Weights of a small GPT-style language model, trained from scratch on English Wikipedia: RMSNorm before each block.
Each number is 128 + 24 x the weight over its row's rms, rounded and kept within 0 to 255. Layers, rows and columns count from 0. Numbers have three digits each. The size before them is the row's rms in percent of the matrix's.

# layer 10 MLP down, 512x2048, rms 0.0278, rows 235-334, columns 1792-1855
101:143139127130100175118161147111127105119091156101107088089145119082134180139107099128101135110160135118109120113115125149109129140140110131087157163127131140118088096149142120090138147119143119
109:136125109121139089072093109102131105145109180111095171144152101096102076077137100084144112171129152127147098108155129118119109126163163092172157117138149149093158133109095097147151116139122141
098:125111140099152144098143101088147111126127115117100133124148149145136105132108137204146095131142122135103172124136131134091091128123169122171109150109108083126120096123082106085164116134148168
088:128157094099061170135155100154158097136140156133157149117131146096107118117159132139149154080102183126079105142125129108140137149131126132128106132119107147148144125174156108151147131136116110
102:146147116133189105139114071125144132106130126130108159125184112121115138170125134092155127125061153123172091160103115143104126134069136147105093125090116113130139111148098119149119130125121160
102:138115135137150099150156168124093131117146137120113111139090120151159129134094104121049128154076158140150135114091151126112097107201132101141111146130128124118182140115158186105092132143113127
098:160149156126157123128134104156099098154141065134123096128129159167096138110151123142142120113128134103140112113085130129100093113137087155158133143132110137135142122135099129137097109130107097
092:159124096110144061128136126130122120117136144127136121125152095134146151107141116123122140149153143142100134153149124177143137142102134123177132174093105089124124099095094095172177110140104138
100:111136119128165186144102139100146139160100126148095123142119066115168144103132134140117140120111120138108157135131143129134152076100077109118159133120177143107135144112128110098124141155136103
096:144091122166147161160124132151117101139146137119078149128108125125142129152140136106129148158153106121093157119156098139129121139086102128150135134117118142116144134128131080148115127156128101
094:125102130156129094141127123113149117158121106154131091103124066115122103129145114150146147114138135077178135094112143157116107111135113135112128140136122092141127135132128087175105144092144142
088:146129095115094131139137143114123126122138107104150151157196172117133105095147104114163151106124158147071133105101134144116104192121137116140087139119134081123142141121136133120124077158159122
099:156100075113119132116166140104177114161112121170112132135126113132133144131129138160116167150103132140141126151157135167093126119125105111180145166139131118135110156118104147158125158103156113
103:092122094174119149131177113141117144133079136113112186113137121124130133171153136133113122093138129135081156100058115135087150105154097151105157154169114129142100122095098145170107147124117162
097:152119103151137158119118142172113155094150144115108094169165088093115160151154104096065162136128147137153156098129134129118103147119171140184104103149133144134109143144115132125102149129153140
102:154119127131182100093094118103099107121102169106117115160102147082176125094070156104119139132121119146171126155104170136081089125139058144164118125134165137149133115089078110126120112148119152
099:114105120097137089104130186103171120131108160151148123054155128129121100118140141081157112141137137108135107152128108142121151122141137115178120120133094097162112122147139146142087128108126139
103:109112167110128132122121097133160119166128128144105115147098096161127100095107108077130115101101107131131123141142083145106105129158131130134119150097116095123141162131130095116120112141072140
091:121125140130166171122114101123115129165099083145125119126070107158148119152114118131099130127099110111143137125130135139119154138095108096095120157150123094092124139121139104127131112151159121
091:139168099118101135139136109103165098141100126104109116146063131156115133150102136065167117115125163138140132161114129160077144144126128143157114126107108106105177115130183115125130094132163119
096:130149121070098153133151139069108143150140136100111112127145123166111107140126129121113112121179137132135131151083141102098108113161119107166143171133160126132119113118116099118138098138142132
100:084112136137116131133107151135148156102148152165081145113136124106117125130141088199101110120110127156127136114130120104098121125098149088138110119115100154149103123118145136136121125160141059
094:104130081078173104144144139156143137146116113137155110128120095142090167129120127117139130108137101101139120118131147118113147097120110129119083166125167165156111125134091114129070113123110187
093:117102110153125099118135132108134108108088126172167100160086102091124159115070136096159113113132094145136153061146137135083141144134072114169115126201134126150112133121140129126100109120154183
102:132123158159133135147139160113136161097131127126131131150140136137162141116136073109158123127136167121107131131141128128110103141132104138134127166114146131120106126137089114130115083126103113
099:124145112096150151134140081109139107098105091107172153150118157159156111157152144145110113195122127142141117165131140111132128121130094155139145125179165106138103119142149155141074120119168135
092:126146098124106133166116126131151061115134144155133154159084145101141133125130142087138137164155087139130121128104139158112166155119139143145115138147112161149115150126133110137118118157132152
099:150093132117144127112154177136168123152110101108154136086115168121101135133135128108176132131131130121091131116110127135153112121144178105115110124146148100144126120101178115140137117111129164
101:103161155080131126136123141175152099139145148104167094131111149132108110083142125106134129094095091093126117091135154134157123107127134094157130110092116108153099107137089141097135128101099137
098:133148094090117099113172134113101103131107127122120209133134116077139139115155113169144140098114148151128152135140124115124143138122160117127100154122076123174115131083116106130154141146117113
098:089141139134146170092094118100128109184157104120157163120109118120149144121135079127130171146140156105112098091105140126141140171117138129137109146170105089145113125128153127141122145081133153
111:104137131134119183156129162137147120113097125096158142102112130158134138089129137077131081111116128103097143122125122113101164084127114130146204120203125112134107166169065067134127093153140132
100:173107136108105122140151150153166093123151123087131162151135096067124152136124133154105134107124134144108113129095138123127107154155137123149128100128123102115181157081132116140119103122149100
102:103136142134137096116135166140118118108111127116158131107175127128152139138159135125118124141143128119142103131142135116122090101128095124160113100135106165143126118176097144145103132118078156
096:107118131133122106124131156126113117125099164102131110110117148109129132136100172179123108099123151140117112121079174142140180091107103117145183093139110130129089148136115150105182105118111139
102:142118104112124170142135113149154118093170129109140128154133103133084129157152144139128129116149129117139126128156106092141109179100164145143156160143148132125113088137144130137149151128141094
103:109159123079106156125157174123111123113133103126144127133170131122170140108151144166110126147090147171157126131105125099137122132105089146152165110178137120115155129149198125128100158147160119
095:113096129112113106134101140094119130125107152090144102102165117110107139082095139100106145165079133144117120151108110120115134109111103124109124126100136137109169139094136144126144135148108151
096:125112118156087126078150171112169145133122110161120103157123088094064138080126140144136145155159128120130150162167132104137138138168074154130165117079131117121138125122209115169117154157136160
100:166153117155094094075106137121124134114172107120119119148123150102124162106087079116120162130115109140184137128134134145170133125111155112132136131118116139137087133105143175122096142131122126
094:108122140151148133133089143151100146123128146105150142112135108090099137099154148143092104144156108152127128124110148137152146163084148142098122101131172110109125120123109126157107142121155124
090:124104145162145133131138119123123122125164112117149157131151115118160158105110132139159141136141121140141161093157150153092135117152132155118142085156143115104101094133125143123141132128115092
100:081131151103127200085137146120108108177127114125142108143078180102121115082122158103153109114141126066137105127134108112111128121132091165089086130125126156114089084117140108123156094132123131
105:140148101149114118176107171099156122150145143142168165171069096091092128133147115127143138139124128153092182111147097096184151095171149126146141102089140145113173120102190157116116160075095086
099:108106117152083132121086118155136141134091146120162150164162158130117127117082121135107126161113158145116150141108131089087139143120133083124132062189104102141115109164152171121108109144146134
092:131146153103164133165150149120132150115101160128108123121174100136152125138153131134140134132140103128100125117109119123137127112166152135100176161113120085122154149109154093141101160113107124
100:145149114137118116158131125127134101134126115107134103106122101154152132082127133147116119116146095120135175143115121140118129124146108120127087091167160133112131160093180136125105119120097106
100:155176137142110096100153163100139108178115143127130149134140079114196157116100136125154089132090141097090133155158170153121147113139093105119180166164126123092122128132047121103111113118163143
091:097133109134135130121135141128109095134131125153090086128128113122114122120158141145177113153144145106098165102127137159069118108141115089148114133130155106146092153183150138096109111119125137
096:104093122122076072151127140153141144147126104108141123138125120094120149183119151146111158128156120142080128108140128149118153138078070158100084147128111137126113138123095115151170152116139111
095:113083133153117115139109107145141161132143148136073158153153095123140127143132089124167110161176119126136166090125106163100105131109155118146133121128078093111124135133076140110170144130115121
093:156125092120111124113117110143218109126157130137121094192113105152134092097156082130176126140132115116147114146145130140153108152111175108167141153139127111132139145112093169168163127139137100
093:142134149169102127109145065145147139140143186143153123122144118110178160132091102161108124097115110129146144133155137142119133142069110149078127117194159112114132124093122135091134125152133119
093:121109133101105101122135134156075072134165118097107121098124176137114156108135117143111129147114147148141154156124146164145102109135123131121125148118170112101144131091113145116163153152176094
103:167088112127163153108137120108100112132114121153139106120092138124113108101111144132153127142108158091109164104141100139133143131097115128116110112099093110105143131149156119118147146124126084
090:127135126149122089105120138149174151139129121130126107111149134105078168113153138176098133112120118111193134114132107158160134137119143125102126138155143086103136138102120151177114134135116115
096:107148116139143110126140103114132118151102132156105139140156140159114153118132159128139126134131098137133122150132116149141107132115149123161153150249131122117148101166101151159141149108112138
091:131121131129113133186130104105126087150110164157078116108105140106137114127100159101140130111125110143102161121111102133100153091142084098089127150153142131115132102110197101180122146120160132
100:148099076088111103138110112094138121148157109138121111125130156094122151116173109124088124140127156117151132135161143145141106098079108121080136124139117115116118122108133134130079100175109119
096:174167124093115110082107162132149156145133139172116120123098122105129146104122146124075160136157118125104117122174109119128081134123158131173168148122101150092130121077105160138109145114144108
098:117108116116111097139118064136116120143107159109147136101113113151165082153140176125168151114120155139160123133151141162142150122111123134103156120135108145118113110154137129120129165108127130
099:126155108160150146132128134100110140126139145163115127151164145168116124158147119123100127113156112168107112114135110111160162173175146149119099125125119074107127126177153152139127188146110135
105:150069115114118146109124145113087115131130135153148145140143122107123134128145106146133138146123141134094129140137117151160120111115117134153077145186125147106105147107174130154145144154126082
101:137108137128104125143144082106121122134167141124151160146109159151095087148143133129110089138118121100142179129138078138098127108090163142121127141074081126130136145123148128131113118149152130
102:135141143160151143135138088153149134119127141141145115157135107124128147122111154148135152124164148100134118175130121147101087131147109143129123117130138145147116112198131082106090139124102126
103:095158089122145081139156129122130098101080105156161127096103160113144100102135123131098155115109149153099118126122120147148155130106135119139090086173144139122153128104156125125130095137097138
101:153131150140173182119088127094122123088134146153109139103141125114107090176186141083135146140128149101127132132112127145110101099114141156124081149107127114116133130140128130125125143122169125
101:175170134101139132138144097119129145094142106104163119111110103130133157094133147151120119093146153118116142113124138091123134098135137139170138112121108134143101184124120139081116174134081146
096:088082123163159157148122167151129141133132144102134094109143122084134081128118119126124107160123136068133109066076110139128119156145086154087162103135107127125129138092138131136105131142073154
102:129128158100124159118128142157096104144112152115080142125079119149142135104126148124127139125135094116111112147153141122129141125154082160124139122174126137153108129122154105119112100141133147
091:137136141141148113159137154127138160149162106112122153109122118146112121122159144164107107089135115127117139077125124111123175123109123150102099123142145104078114131119170091119129147119091173
082:166079135145149135151190146152102134121131151128169125142146116167152151156160170121086127115127101170156136164124106155119161107117154148110173153124067098078168127106133166159124116132127133
101:109100137101116146140094157142138118136127085133111115143124087086080157111117095143154156134093130130094109121132086110122152106149062072094142149139092146128136127121091146157188133146105091
091:139152108134148119138128149127159123159153161175159122162138090130144147139117101117176137165127099130107109130159140134137158150107199126149164155134097132106125105072128135142115135098126135
094:118126108143145132117113138128159155150134170120138101132122142081147124101146181106133110137075102174137119119114127207101133131093108139159105132129126120113108120144077140099116086109078140
107:109153136129135140152137148141123095130105045108091096140136078142119141107119155152130093121132127112113128138106096062064101117125075102122145129131115123071111093123110126104144112074119155
084:110137149121105121128148180132128128153140142129146105142146120127163164146150175096098107122117169127108153145132098134136145108117100133131145148120163117130152131132116146108098117134120137
119:134144120135141097104121143121130071077121108112141078150106105142149115128145133129081167166121125135148103139136121135089112108115135167125056090136150133115138156117073194156098137091075129
103:119161125138149126130129193135097129130139126135128141120139128089127136118101118123129147100091156126109127124090169153103151144127150096106131164120127133130138095100097116095127107130133147
090:137121119096124174110159135164116122106104132131130153151102152116126071171078165209115138136094128121139127088166138136162125144138120173083085160128077126150130109118090155090119145156165077
105:138119119116151120095100136128138169158143083126129103109105117130131158124135126181132111173128170125096192156131155105116124113134122103103139139102149137108115127095126089102117151095106103
093:107061183155112162167127139076148075153112178119107158154111141078083107129101128064143147120129127102133150114127128117106160082101124162141138153143125075134091123119136075116132191167144156
101:119156123132139162109146143126134133111104091132140128131097117099128117114165184161151152121148133141143093156121121132176154124129144122145160144133106093121167133124109154130121178133112132
104:121148142088125129137174153109136138087111124122132116129122150086142116158145136140133158102147106111096128133130121140109180126114092160095102138116082110117153124123160084125129099087126146
103:141123146098132133097143124171155116141113127096175143128128116121131074106139142075113132117154185103085122153111121125127114133105124150117119153136106128119131109155129094137129118118106132
097:160135112171156118135147138093108153103124158134099088159118155094103133168105127144108104137148099117122104098142117134141151081086117137130149149121107119130135066148074185167135146167129141
101:151153119117124166186134152081161147124135102200144099113115131145126143102137155112158130106112120172093130128157132126115148148092104090133140149138156136129116132188166139106130130123143117
099:128127133091133120111122152127145141115139144122178179118132129126126148083161107192078144188155119140113119158117129119119133140157171166150173116123119122126146084130133128158142113129151140
100:138072171147120155112106095097083113124038108077159128109090118106147144113127136079110082170140132128110117118095099112150116142100145129128117127161130165089119101088162116096153157119085124
094:133139113145134118112114108146129105142131143148158138135110143129127084141088125117153181113122056101135095133155139151085150140124153134132111141103167114107153104142156143181091119138086118
091:152081164124114117157135140151129083168130124180144165126114127094140150109133127113143158131138118107150110113160133132128156157174135136103114109138116187151095100130141163153073121174167174
093:130129123138062141128146152147116191097125119113134176119142096099178171121117151141103118103133181140123150117163164130136137117147197145134096121095126122139122152180116135115164188110143124
105:129134087122159130093154171123176112130137131127135128114142148128123114125139121159174132177134136121107113113086130124114128086106138104136121112134121081139123119121143109138227138148161119
104:154184120159121129111157126144089149129117183126109150115098149121113128124104128119163128092134096130148148116156123144105117139094126134147143188097097137130163160150121102139162135146108129
092:101134184129129129122125178082129178058109120134114088142156137152109152129158139078076115142130162162091172140114108115129114103152128109139105085108134127132100126125135134124131143107110125
098:141167127082124077109134138081166115123108108103121158140151117146135108134136108116169073110100116150114110135140133130107112112094156130115170182129111128117132139110089126161160111141108145
097:085136138149101154143123062073157146147128144096111094136085150105133090176147127124120100092149128121156122154096163135124139128114155157122092080127079123134142141164139132116127083121139124
100:097088163131086128178147127116126129150140118119111157111157120127126164153141149132123139143104135143113086164079128121123133105126143117139110151109135089123131131153075139127180123109145118
098:127134111139114103186147103200098154110112133129109098175170121142086129136128090097099139094138118142099144109155097110149137153124084117147108128108120101111136160134147145154137123111147168
104:097156118158144150170126120149106097129121165127130123107147141146140144123130124151115138159148153149169131132118111118138146107155169134139120132142090087129123098119146142100156091146131146